From a checkpoint of a small transformer trained on Wikipedia: untied embeddings.
Each number is 200 + 20 x the weight over its row's rms, rounded and kept within 0 to 999. Layers, rows and columns count from 0. The size before them is the row's rms in percent of the matrix's.

# layer 3 MLP down (transposed), 256x96, rms 0.0581, rows 233-255, columns 0-95
099,203,226,177,208,192,206,215,209,209,158,196,196,191,191,205,200,185,197,190,211,170,189,198,244,189,197,203,212,168,229,209,180,215,206,212,199,206,208,245,206,194,228,187,189,253,190,204,162,171,209,186,198,165,213,223,198,215,202,239,234,167,204,210,204,187,189,143,213,224,186,154,210,198,208,237,203,206,211,184,219,202,183,191,182,208,189,200,187,187,203,178,233,171,222,204,188
107,163,152,205,192,154,189,189,199,200,221,191,221,216,204,216,169,199,220,165,219,205,229,180,221,217,171,180,209,190,196,200,201,205,228,181,234,225,202,228,205,174,199,210,222,198,179,221,182,185,171,175,188,193,196,222,209,171,222,226,195,186,189,222,177,187,218,201,174,220,211,199,187,198,169,209,190,223,192,216,217,247,168,184,190,219,225,207,222,185,234,224,171,202,206,206,219
057,177,219,208,214,206,217,219,202,189,192,238,178,214,185,233,206,178,208,216,204,202,183,237,184,168,222,237,197,200,231,165,212,170,183,196,192,187,225,166,184,208,232,163,195,232,199,232,178,204,196,175,206,228,154,191,187,214,184,213,216,217,185,171,195,179,188,224,191,166,203,235,209,211,172,210,201,186,183,207,187,178,204,204,210,236,213,191,179,192,180,191,218,198,233,206,215
111,219,162,203,209,182,204,209,243,214,180,197,171,231,181,168,199,216,196,164,204,217,212,216,199,198,214,236,190,197,191,170,195,196,218,212,195,219,217,221,185,197,164,200,205,188,205,222,237,173,171,190,204,205,207,225,181,174,198,197,192,181,192,212,202,231,222,202,164,178,218,178,224,215,180,204,172,200,205,236,232,162,189,219,176,206,235,189,209,235,196,212,208,216,184,166,170
118,195,184,211,176,213,186,198,250,195,203,245,198,207,204,189,205,187,197,217,173,188,209,166,221,197,192,206,187,205,245,215,172,201,184,173,166,206,240,200,177,237,186,243,181,171,221,196,245,205,220,195,234,230,181,199,198,187,201,194,168,195,180,186,182,204,228,204,234,179,202,184,171,170,204,193,186,199,216,208,158,203,203,197,179,203,193,216,197,175,223,211,213,211,188,209,213
124,180,234,207,199,193,224,196,181,224,197,178,189,240,210,244,189,184,178,183,152,204,202,213,209,207,219,224,215,208,209,243,204,217,203,185,178,204,181,170,213,201,226,175,208,178,200,197,209,160,193,178,213,201,171,187,222,214,143,199,191,205,185,226,208,186,194,179,210,212,178,199,217,223,194,199,226,188,216,216,207,205,176,172,195,217,175,199,242,205,178,238,174,197,230,193,204
105,164,209,210,229,199,180,185,187,228,203,225,207,205,200,166,225,177,161,223,213,222,175,174,203,225,191,217,193,197,215,206,200,209,202,216,188,244,215,151,205,166,185,188,206,190,187,201,209,223,230,217,223,229,193,206,172,191,181,199,198,204,207,198,162,197,184,199,231,171,202,229,184,202,217,181,220,203,199,204,182,206,195,229,184,231,204,216,155,198,212,193,153,214,212,161,195
099,205,209,187,197,181,170,220,162,202,204,207,186,161,180,171,196,194,199,195,200,218,162,179,176,165,237,200,225,198,210,186,215,170,221,210,202,191,239,214,174,186,214,199,212,236,192,230,224,171,215,203,211,220,254,197,198,173,189,186,199,210,217,198,211,196,197,194,192,208,208,203,191,229,173,191,213,211,229,228,209,218,192,224,185,208,189,217,191,188,205,251,170,184,198,154,202
097,205,236,180,243,183,220,155,206,178,187,207,198,198,177,193,202,196,224,192,173,187,205,201,202,201,242,207,194,204,198,185,212,191,202,211,211,165,177,191,210,190,185,169,170,213,198,218,186,209,179,208,239,224,197,179,186,219,215,209,226,177,202,178,210,182,184,203,209,191,244,169,246,173,226,182,179,217,212,231,173,188,209,172,205,192,201,226,192,214,245,210,188,210,223,212,172
098,219,218,187,183,242,168,183,183,212,184,191,221,194,200,211,200,219,195,209,240,158,157,184,169,185,210,192,195,179,227,211,186,206,179,198,207,199,248,193,231,217,182,210,202,194,174,223,184,209,201,206,174,173,220,204,161,227,204,185,222,199,224,232,207,174,170,197,191,189,215,180,193,214,189,207,201,214,204,206,211,209,213,196,206,149,211,225,194,175,153,193,216,217,220,223,195
117,198,171,187,191,221,206,179,181,201,172,246,206,207,184,167,239,222,197,225,207,175,209,173,201,172,179,220,189,211,147,197,195,203,198,219,198,146,180,218,199,190,188,178,208,192,218,203,210,202,196,237,224,207,169,222,236,210,199,219,206,205,219,178,226,253,189,199,196,186,215,170,221,196,188,228,185,215,227,192,204,177,189,194,201,209,191,174,213,199,200,231,202,222,175,212,209
108,208,210,214,168,214,208,195,208,192,168,210,210,203,199,184,238,212,154,207,155,200,203,178,200,203,200,185,178,218,232,173,218,229,203,173,189,148,210,184,186,189,204,170,181,215,233,171,231,215,223,198,219,219,220,219,226,198,181,230,175,206,179,185,176,182,216,207,224,205,201,181,203,187,216,167,227,199,205,200,191,225,179,204,218,187,224,208,220,167,187,198,225,211,167,218,185
098,203,232,224,170,202,200,213,240,197,182,200,199,206,189,179,190,215,171,204,210,160,193,207,188,215,221,248,195,189,178,252,189,179,215,190,212,199,222,232,199,174,204,200,225,167,194,224,178,184,216,196,223,148,193,209,196,196,178,198,218,196,193,192,165,199,219,181,214,226,188,176,177,199,203,235,164,206,181,226,227,204,225,212,206,194,199,171,212,205,162,182,202,202,224,186,193
067,205,203,175,210,203,197,188,180,217,225,185,184,183,223,162,190,223,167,188,201,240,199,224,212,200,194,205,188,249,179,189,226,163,176,186,207,210,221,212,177,219,184,214,174,145,212,233,213,198,204,177,182,203,232,216,218,199,177,229,239,211,187,190,161,204,185,219,191,213,219,219,210,206,191,182,223,178,192,187,237,177,201,181,212,208,220,181,188,226,199,194,178,227,190,193,197
093,207,226,212,206,201,201,198,177,194,232,217,210,201,200,225,191,223,213,158,203,223,203,211,145,169,202,213,184,211,204,179,166,199,226,195,215,194,215,202,191,172,193,164,225,170,192,198,160,193,206,222,176,205,234,207,210,176,165,197,205,178,167,196,221,187,218,208,204,207,207,203,236,185,207,198,156,231,209,178,219,240,217,199,199,208,203,250,213,204,168,212,206,180,196,201,192
058,223,206,142,205,212,189,195,168,176,196,185,197,184,226,199,185,210,210,206,207,185,180,201,213,208,193,197,203,180,207,249,224,191,216,199,221,184,160,194,186,222,200,158,161,192,197,209,203,238,198,234,192,203,190,247,201,213,173,184,216,230,224,218,213,173,216,205,199,188,193,217,202,198,168,196,221,204,211,233,193,175,184,239,219,173,204,216,198,185,188,180,163,221,186,216,200
086,198,199,186,191,230,241,178,196,179,196,187,181,189,186,209,214,244,243,200,235,194,232,184,192,190,200,198,215,223,187,154,211,184,220,201,183,199,147,217,187,219,205,183,203,225,165,219,180,178,208,197,193,208,184,177,204,188,219,231,183,213,179,197,190,187,213,206,195,208,191,183,180,179,198,199,198,207,198,240,193,206,177,205,182,240,247,188,211,188,225,202,198,232,163,178,216
093,153,195,180,178,235,226,219,194,201,174,218,171,184,179,193,200,198,192,196,209,208,225,212,201,212,189,207,196,213,185,189,202,216,188,156,207,188,209,239,251,207,226,225,226,171,195,195,165,223,237,178,219,197,235,198,215,199,231,206,209,150,237,175,194,173,203,204,180,191,198,184,178,190,215,181,182,200,166,208,207,178,217,191,180,210,197,205,216,208,223,187,197,213,217,175,218
079,176,211,224,224,195,178,163,187,219,195,190,189,193,211,200,179,241,215,217,197,188,177,187,187,199,195,188,177,203,208,195,221,196,204,209,220,214,178,181,209,181,215,219,218,220,217,203,226,205,186,198,175,203,210,247,192,187,172,168,139,183,232,217,205,189,184,205,203,165,215,253,212,197,193,208,221,187,185,195,231,247,208,218,221,206,216,193,204,183,175,181,167,160,198,206,198
045,199,238,220,221,178,205,184,206,198,189,198,234,204,196,199,185,213,207,188,235,199,182,171,205,191,165,206,184,199,185,213,209,216,227,235,207,211,187,216,200,175,161,215,211,202,196,263,150,179,185,210,194,241,191,179,195,177,227,206,194,217,213,171,196,182,214,176,198,196,198,187,258,202,191,176,201,209,211,235,185,184,185,213,177,221,208,158,196,198,178,195,192,197,198,198,214
085,179,203,171,215,183,174,221,232,225,218,217,197,212,206,203,199,182,185,177,196,200,181,205,180,222,221,181,208,215,175,220,231,207,181,234,194,210,181,223,204,215,207,185,205,202,203,205,193,193,194,246,164,202,200,190,174,194,227,214,199,210,194,200,180,148,219,194,194,227,187,233,172,194,196,225,156,215,208,173,147,248,180,192,190,198,160,202,192,199,202,198,212,207,221,197,233
089,178,232,175,204,224,223,204,191,214,181,189,173,237,212,180,209,253,233,207,205,192,176,178,193,192,186,197,210,202,211,206,213,205,204,202,184,184,238,187,200,170,205,170,174,203,240,215,172,221,199,189,211,193,201,222,220,171,190,215,183,180,203,158,200,213,197,177,206,172,207,179,250,181,184,198,237,197,202,182,189,193,207,190,226,210,225,164,215,174,228,219,229,204,188,197,179
065,191,223,196,229,202,184,202,164,208,202,212,186,194,212,225,180,176,207,171,191,166,194,191,191,194,193,205,251,196,195,209,208,202,231,205,214,191,234,234,216,176,210,196,185,187,221,192,189,165,186,214,184,163,210,213,203,208,246,205,188,184,211,215,238,219,158,203,180,196,186,172,173,173,185,223,178,244,207,223,182,179,218,212,206,184,173,238,206,214,212,192,191,227,199,181,181
# layer 3 MLP gate, 256x96, rms 0.103, rows 234-255, columns 0-95
100,195,152,229,223,206,176,206,170,191,199,213,204,196,178,190,210,234,188,200,205,215,199,191,188,176,182,191,224,234,174,181,222,206,181,207,173,236,230,239,198,170,191,194,214,217,175,225,194,197,217,192,198,195,223,203,194,178,191,201,213,183,221,229,158,199,237,209,190,194,175,210,182,192,165,208,179,220,229,188,208,224,220,145,195,203,205,209,235,206,204,200,235,213,201,222,192
055,194,216,231,182,194,216,217,165,215,213,204,226,169,203,204,231,142,204,161,205,220,220,221,197,205,211,214,182,174,224,190,194,194,190,194,185,205,190,186,180,167,201,200,185,246,219,222,185,186,186,200,195,218,159,220,241,216,203,205,200,196,182,179,193,223,179,202,178,151,216,211,172,218,214,230,177,195,171,196,186,209,212,190,191,244,222,188,216,193,190,179,208,192,218,204,215
116,232,195,196,220,181,203,232,218,189,207,185,205,216,217,238,237,192,182,186,185,172,175,177,197,224,213,213,194,220,185,189,206,231,213,163,201,181,217,204,193,216,221,190,208,231,189,222,191,194,206,184,195,208,221,169,196,167,206,190,233,209,192,192,186,213,178,209,206,198,202,248,172,186,162,180,229,217,173,192,172,223,210,187,184,193,165,220,189,183,208,207,178,232,247,180,172
124,208,193,191,219,207,240,191,208,196,173,175,222,221,211,213,237,181,192,194,206,209,179,203,180,227,228,199,197,208,210,175,168,195,205,174,189,208,182,166,233,166,204,174,204,240,193,202,185,224,188,193,223,180,178,203,181,173,188,220,183,227,230,187,206,184,212,229,189,207,211,232,234,178,173,154,214,218,176,204,165,178,211,214,202,212,192,226,177,210,204,179,187,222,210,216,229
125,186,216,197,195,202,212,201,190,238,203,208,179,250,185,224,196,182,183,211,185,208,174,186,204,225,192,217,220,203,197,230,218,211,217,198,172,206,191,157,205,204,223,167,195,204,196,173,217,169,215,173,193,197,187,180,224,198,155,213,201,192,177,209,214,210,207,188,194,222,189,207,194,237,186,216,210,170,214,209,227,209,188,158,176,206,169,234,223,215,189,241,146,195,216,182,190
110,211,175,155,190,189,216,191,184,156,184,175,204,178,226,243,211,177,235,224,191,182,208,184,164,192,186,219,183,223,199,176,221,182,180,204,219,198,205,229,210,194,203,207,198,190,218,176,208,192,235,197,178,192,184,221,202,186,219,179,206,199,178,193,198,215,184,240,164,178,204,211,211,213,225,190,203,202,205,204,209,213,219,198,196,168,192,183,269,175,193,194,219,184,172,217,214
112,181,204,178,195,185,156,217,175,206,201,180,182,162,200,174,199,178,215,184,194,215,181,179,187,163,274,177,223,200,221,206,208,166,219,191,209,194,227,216,178,208,227,211,178,203,197,234,230,200,221,189,215,218,219,226,194,185,197,209,215,211,218,190,206,195,189,187,175,202,229,185,207,203,194,183,208,199,217,252,209,212,212,229,188,216,198,209,190,212,179,216,184,171,188,163,183
101,218,204,188,223,176,230,177,194,161,204,223,208,182,173,183,197,193,200,213,181,195,221,183,171,216,268,192,229,211,210,184,198,208,178,206,190,179,191,216,220,212,184,182,204,215,191,218,177,182,190,231,231,207,205,164,207,201,216,176,200,184,165,191,194,183,195,205,220,226,242,209,235,179,204,199,203,203,199,212,160,190,200,177,182,210,200,224,213,208,208,181,169,231,215,242,178
092,164,217,193,194,175,221,213,238,155,195,195,217,218,208,201,168,183,174,213,185,193,192,212,191,194,205,213,169,177,231,211,192,224,186,195,201,211,197,213,196,175,209,178,216,180,190,224,217,229,186,136,235,183,187,188,190,222,178,213,221,191,223,189,225,188,198,192,224,207,197,187,178,194,256,229,179,205,180,213,197,204,239,222,200,196,229,204,186,183,192,190,208,180,188,213,171
111,217,186,213,215,206,168,183,208,196,158,184,246,207,191,232,211,193,205,204,193,175,222,190,218,184,197,209,186,200,165,180,221,199,150,215,206,173,241,199,193,184,165,178,228,194,168,238,200,206,178,206,216,222,214,221,200,201,203,207,186,197,194,180,223,203,179,185,213,175,179,186,223,214,214,196,176,223,228,204,229,186,201,234,212,231,218,149,224,193,210,208,199,199,179,193,218
097,183,209,206,191,183,226,184,166,229,171,164,213,218,198,194,154,173,213,221,234,219,206,236,201,204,214,224,219,190,199,221,213,176,198,208,231,226,159,188,210,197,205,239,188,203,203,166,196,181,200,195,195,191,181,174,190,186,211,188,229,214,215,201,229,199,216,209,177,228,221,175,156,202,200,215,203,209,202,171,190,170,212,210,211,160,186,207,184,229,201,205,160,200,209,193,228
099,194,217,205,238,194,210,183,166,201,215,181,211,219,238,218,197,195,231,197,202,212,227,172,205,187,208,176,172,217,183,171,207,222,195,195,196,184,232,205,201,232,200,192,166,218,215,214,192,207,190,184,185,211,195,173,189,201,230,201,189,211,212,181,202,209,185,195,206,176,178,231,203,231,197,172,239,159,239,183,187,202,173,163,219,208,191,248,188,155,218,194,184,186,220,216,180
060,214,207,200,221,206,197,224,178,206,191,214,189,186,178,204,202,210,164,163,182,187,219,206,215,171,206,190,212,256,180,192,214,222,180,218,187,204,204,180,158,179,204,187,211,211,219,227,184,219,179,213,196,215,264,194,194,184,177,149,234,233,183,190,160,213,190,175,195,185,218,197,203,198,190,221,215,217,202,182,205,204,192,186,211,194,188,202,175,218,236,206,178,221,221,229,200
088,199,211,199,207,210,192,240,180,193,227,194,201,204,199,195,203,205,221,174,219,200,206,178,159,185,191,180,178,196,209,185,199,177,217,190,210,173,222,215,187,196,186,167,225,204,189,189,181,168,181,203,176,202,240,197,205,181,156,196,182,177,184,233,224,177,217,205,238,189,194,204,199,164,220,222,180,221,200,202,237,201,222,214,210,252,230,241,235,206,175,213,219,189,203,221,215
049,220,211,196,220,206,153,195,196,205,211,260,212,169,205,218,148,246,232,195,156,213,193,181,211,189,199,203,162,203,205,234,188,195,195,192,214,193,186,182,197,189,181,197,182,187,210,219,218,197,175,181,191,226,173,240,175,221,180,212,211,227,189,192,217,221,172,217,212,230,198,220,208,223,190,177,195,213,198,224,214,202,202,178,204,191,220,196,187,172,208,214,220,181,174,200,198
079,205,203,208,200,196,224,160,202,191,166,170,211,226,210,233,218,188,207,237,160,233,216,194,209,213,224,235,216,190,207,199,231,181,174,163,200,176,196,223,186,214,222,169,167,204,191,191,229,200,204,236,167,194,223,179,215,174,183,195,180,228,194,202,202,193,211,162,198,200,194,203,210,205,176,193,201,230,209,204,204,210,190,215,165,230,180,187,177,210,220,202,213,210,189,172,161
093,183,227,194,192,241,242,207,202,215,148,184,185,205,214,198,216,171,179,188,209,213,215,197,189,195,195,193,228,235,170,237,203,206,203,164,213,207,195,238,217,188,232,221,211,218,202,208,198,202,194,170,184,175,221,194,197,209,182,213,187,205,231,195,146,197,226,171,176,195,187,224,195,199,159,202,185,210,192,243,184,197,188,220,202,203,171,219,193,208,231,215,208,195,220,195,180
077,215,175,207,216,220,161,178,181,186,209,217,220,205,206,189,182,182,200,207,209,204,210,203,181,187,194,211,230,222,236,207,230,219,240,203,145,211,184,177,226,190,232,208,196,205,197,173,209,191,184,209,192,179,246,203,233,185,193,208,197,201,215,215,198,225,155,176,205,206,203,206,224,200,198,215,191,196,209,162,193,194,198,189,174,271,190,190,200,174,208,186,226,191,182,186,177
040,200,222,195,225,192,195,214,194,222,257,216,169,228,222,192,191,205,223,197,194,176,194,225,205,235,202,227,161,175,190,220,207,197,201,222,206,176,207,194,248,175,196,193,187,167,186,210,195,186,214,207,204,253,194,187,191,181,216,202,167,213,212,179,236,182,199,226,255,203,193,184,195,191,166,197,194,228,210,193,186,206,206,182,197,209,208,174,188,178,202,193,222,207,229,223,220
091,199,188,163,237,198,198,229,198,218,237,217,204,194,214,191,220,175,183,203,197,215,215,204,194,217,213,184,189,232,210,222,211,246,192,211,183,201,157,203,189,198,193,185,209,234,199,193,181,197,169,197,175,191,211,191,163,208,195,193,214,186,189,213,191,211,188,188,174,208,222,222,183,208,179,222,197,213,189,194,163,251,177,207,161,176,139,211,177,195,216,209,200,230,218,228,214
081,179,216,196,209,226,211,174,203,181,147,192,200,166,240,204,232,234,200,204,222,189,236,219,185,192,213,190,201,197,197,206,205,221,179,172,181,195,241,191,188,160,205,179,198,239,209,195,200,223,177,199,189,198,226,185,171,181,222,179,215,165,205,200,209,212,218,178,233,167,198,207,222,226,224,192,200,211,203,156,185,220,208,195,191,171,201,198,218,187,216,197,196,204,189,221,162
066,186,234,204,225,201,196,209,159,228,216,186,188,193,211,207,216,182,199,180,205,147,185,200,198,213,197,194,243,207,194,202,203,204,235,193,226,185,218,216,220,190,223,213,203,167,213,174,216,168,191,212,178,180,198,200,211,210,221,213,182,187,204,222,227,222,155,222,174,200,190,175,192,170,168,222,196,226,226,231,186,181,213,217,218,178,173,236,194,197,190,194,164,229,203,186,179
# layer 3 MLP up, 256x96, rms 0.103, rows 234-255, columns 0-95
103,166,195,191,173,214,204,204,232,200,208,195,187,181,221,211,178,188,228,196,215,189,178,197,188,213,211,169,183,197,195,192,185,216,236,198,220,185,165,221,231,244,199,192,188,227,203,183,208,203,196,194,172,191,173,208,207,203,210,245,182,220,198,211,284,190,173,200,202,235,220,219,197,179,201,209,223,184,171,191,210,197,203,202,174,221,190,188,201,208,163,165,204,175,200,198,187
055,203,198,191,204,201,198,181,241,183,185,205,172,224,183,223,166,211,210,234,218,181,152,214,191,202,216,212,230,206,195,164,169,204,224,207,209,184,199,199,210,217,221,171,200,165,206,203,188,197,213,177,203,196,221,187,203,187,243,230,173,236,181,207,223,173,236,232,202,238,213,213,212,184,191,185,211,193,196,232,183,158,192,228,183,206,166,191,179,196,207,222,216,219,206,200,195
124,198,208,175,211,224,185,198,192,183,231,172,217,225,222,237,210,170,179,214,182,204,181,209,202,241,187,150,211,222,204,199,208,218,187,190,208,198,189,165,218,189,238,154,182,197,191,196,183,197,168,201,214,191,229,166,184,221,208,210,219,220,185,216,178,194,156,220,220,187,173,198,196,197,172,214,216,230,190,204,208,190,226,203,222,223,190,210,190,201,232,181,183,211,225,230,221
102,200,217,195,201,211,203,199,239,220,201,190,240,220,223,206,226,206,205,180,185,212,197,193,205,198,217,232,190,203,213,189,179,192,168,176,166,207,252,198,188,205,213,213,216,190,235,183,177,252,194,200,238,193,188,218,150,185,179,217,156,200,214,175,205,201,183,199,196,158,221,205,193,160,199,182,192,235,189,221,177,186,202,189,200,216,224,202,193,179,223,194,204,202,178,197,221
100,217,214,196,214,190,199,185,178,167,195,185,236,176,215,186,202,202,173,186,194,183,226,204,196,183,229,189,213,205,220,170,167,200,160,171,225,179,173,221,235,169,186,188,226,172,231,232,185,209,180,201,193,210,209,212,221,181,200,201,205,218,219,187,201,208,218,203,185,194,163,166,226,190,180,186,185,222,188,220,196,191,215,228,219,218,244,183,184,209,191,179,242,208,186,232,216
117,219,175,191,169,188,244,203,192,210,174,194,186,181,197,206,177,223,208,156,199,169,241,227,220,174,200,205,182,207,200,196,203,199,181,180,207,195,195,205,186,213,186,231,207,225,185,171,195,146,175,190,191,210,199,199,244,219,202,205,201,206,193,197,232,198,211,191,184,218,214,184,183,198,193,248,179,179,203,166,203,207,161,190,212,185,223,203,238,211,199,219,240,203,180,233,191
096,189,217,228,206,208,258,169,209,196,210,195,189,227,248,221,192,202,167,208,191,172,234,221,195,209,164,198,194,241,174,167,195,245,208,220,188,202,146,178,236,215,207,189,181,197,226,206,204,239,188,197,193,214,186,189,199,197,220,211,159,191,209,185,216,209,200,195,203,202,211,221,205,179,206,193,207,199,175,181,185,201,206,175,201,190,195,173,206,216,209,157,208,205,205,197,191
089,228,227,213,192,211,203,203,192,253,189,191,190,220,190,198,206,205,187,181,213,179,185,210,204,190,149,198,199,188,195,222,226,229,218,208,208,163,180,191,207,204,203,172,182,210,223,137,220,223,168,162,153,196,205,234,234,200,195,212,212,188,241,219,207,201,200,186,194,191,176,170,197,206,190,200,226,212,219,174,219,232,186,196,212,212,191,186,183,221,196,208,197,209,192,178,220
116,193,212,201,218,162,202,214,175,180,232,200,166,214,190,208,216,191,202,192,179,222,252,197,237,217,167,181,207,215,191,209,186,180,208,205,201,214,162,219,180,211,229,187,192,229,230,149,218,192,212,193,182,223,188,204,217,166,185,220,195,200,176,182,208,220,214,211,198,213,166,228,196,210,208,186,215,171,199,210,184,204,199,205,201,250,174,183,182,208,243,214,188,179,178,204,216
105,203,192,164,198,168,190,213,160,190,234,220,164,194,201,187,184,195,181,197,220,208,192,191,181,207,194,210,223,211,234,222,197,207,212,177,177,180,174,183,213,206,235,184,210,209,184,163,204,208,225,210,197,193,191,200,206,202,193,205,225,222,192,213,210,213,229,209,196,204,228,203,201,172,224,209,217,206,153,225,178,204,217,152,192,150,192,239,169,223,204,199,190,184,169,243,204
117,187,191,195,219,192,162,202,200,201,256,189,172,189,193,208,161,170,237,182,228,198,190,239,204,227,211,189,203,187,160,220,196,191,180,215,206,250,216,214,206,204,211,230,208,179,176,250,180,194,179,194,196,159,187,177,190,193,209,197,236,189,199,214,220,218,168,196,181,195,182,208,208,213,194,219,184,203,201,209,218,177,228,199,177,218,210,184,193,222,227,193,207,211,227,198,203
109,148,213,209,174,166,209,195,210,174,229,196,205,225,172,196,221,183,217,207,203,219,195,188,237,245,179,213,201,187,234,192,184,225,173,201,189,205,192,237,185,221,207,188,210,180,199,215,164,190,208,222,181,188,190,187,191,254,209,180,201,201,217,196,168,221,209,201,176,199,187,183,203,171,209,207,200,192,226,164,227,202,227,205,231,206,211,229,165,176,212,194,171,187,195,214,196
069,238,192,194,215,203,167,191,192,213,188,178,172,223,205,187,206,207,192,166,191,233,179,228,233,201,223,214,180,242,176,197,207,158,212,179,207,199,214,206,186,185,192,238,208,164,215,241,171,194,199,202,172,221,199,218,171,187,174,258,210,219,184,185,169,213,215,218,172,219,204,216,181,194,192,186,217,197,206,193,205,180,204,211,214,201,191,198,188,217,220,226,185,238,208,183,199
085,207,189,195,210,198,187,160,204,200,194,215,191,212,213,218,183,217,187,215,215,222,176,202,174,207,178,215,217,197,187,205,208,228,170,187,203,199,170,160,220,206,206,178,226,184,195,219,193,211,261,209,214,222,199,204,200,170,208,205,244,186,174,188,177,189,184,220,188,240,225,194,239,226,218,206,189,225,202,181,214,223,204,179,162,164,179,226,178,224,176,185,199,178,179,220,187
062,229,207,135,203,179,203,195,182,205,199,198,216,166,227,236,186,200,211,215,179,169,181,197,211,204,214,195,185,193,248,206,201,202,225,181,221,190,195,197,198,211,211,169,169,184,196,201,202,217,213,234,220,196,168,238,215,203,155,182,219,234,226,199,229,184,208,190,203,188,189,193,218,226,161,190,192,193,185,210,192,204,196,228,224,163,194,213,198,195,176,194,171,206,173,215,216
086,213,192,203,222,178,216,162,207,186,187,201,180,198,207,227,185,216,216,216,201,203,222,186,202,171,184,205,215,208,162,208,233,192,193,150,183,195,170,226,228,222,228,203,184,206,170,206,224,190,213,202,174,217,184,189,237,161,211,197,181,224,210,216,167,223,216,200,189,233,198,213,161,186,204,210,229,217,197,213,167,227,185,195,163,237,196,185,180,189,214,215,190,213,198,167,185
096,214,230,195,211,190,185,190,214,198,218,174,209,217,216,210,208,181,204,221,184,192,185,183,173,166,223,227,202,198,187,199,212,191,219,228,199,205,203,175,171,205,217,180,159,205,224,204,223,190,204,183,181,225,138,198,211,219,162,194,209,243,160,222,176,219,188,185,205,207,211,217,205,211,168,197,226,208,226,228,172,206,174,203,214,173,219,203,214,189,174,241,190,180,209,223,179
071,195,183,211,210,183,243,210,210,231,205,199,181,193,209,188,186,181,202,203,195,197,175,202,187,226,210,177,188,190,187,221,178,159,180,187,243,205,175,221,200,218,218,209,182,163,212,232,207,181,203,209,190,237,199,185,186,192,193,231,199,178,234,187,187,173,225,198,200,191,236,182,222,209,191,210,196,188,203,246,206,216,213,184,209,142,162,226,231,233,194,181,175,211,195,190,207
047,207,210,217,207,209,192,163,198,186,179,194,251,184,197,201,191,211,198,193,223,221,215,171,206,170,178,190,202,223,225,198,202,218,215,226,220,217,195,210,164,199,179,199,214,206,215,246,179,186,160,218,196,210,182,227,227,203,230,199,226,189,195,193,198,182,200,158,191,186,191,192,249,233,213,195,190,182,209,223,203,162,189,240,180,199,222,190,234,212,166,202,202,208,167,187,200
088,219,190,230,182,186,221,175,193,189,186,204,193,186,172,213,204,221,217,196,195,198,192,205,204,207,206,231,181,192,202,168,173,210,207,186,187,199,190,208,205,170,178,192,211,223,206,210,242,187,189,155,234,171,178,201,206,184,214,189,197,140,184,203,195,196,220,174,193,172,215,173,237,214,188,213,236,197,177,217,227,180,203,194,208,186,247,217,211,177,185,224,194,213,166,239,178
087,201,228,192,200,219,184,256,198,201,198,213,172,240,210,211,164,199,218,216,180,187,164,178,210,212,172,213,210,246,194,200,225,172,214,195,207,193,190,170,185,193,216,192,193,166,228,198,210,220,231,168,224,196,176,212,223,176,160,191,193,187,196,173,180,216,184,211,187,176,224,188,218,154,198,215,228,186,196,214,196,188,224,184,209,191,211,174,212,177,195,212,212,221,218,179,208
052,225,194,207,205,203,202,203,221,178,200,193,214,202,188,207,193,198,199,187,196,221,223,192,190,183,197,217,191,228,221,186,182,197,163,193,168,236,186,189,188,199,180,176,227,240,201,260,161,213,202,183,193,241,202,199,201,160,191,168,203,186,221,175,177,139,211,176,226,235,228,215,184,191,194,202,223,195,210,201,227,222,187,219,192,216,201,187,215,199,169,226,203,206,206,191,177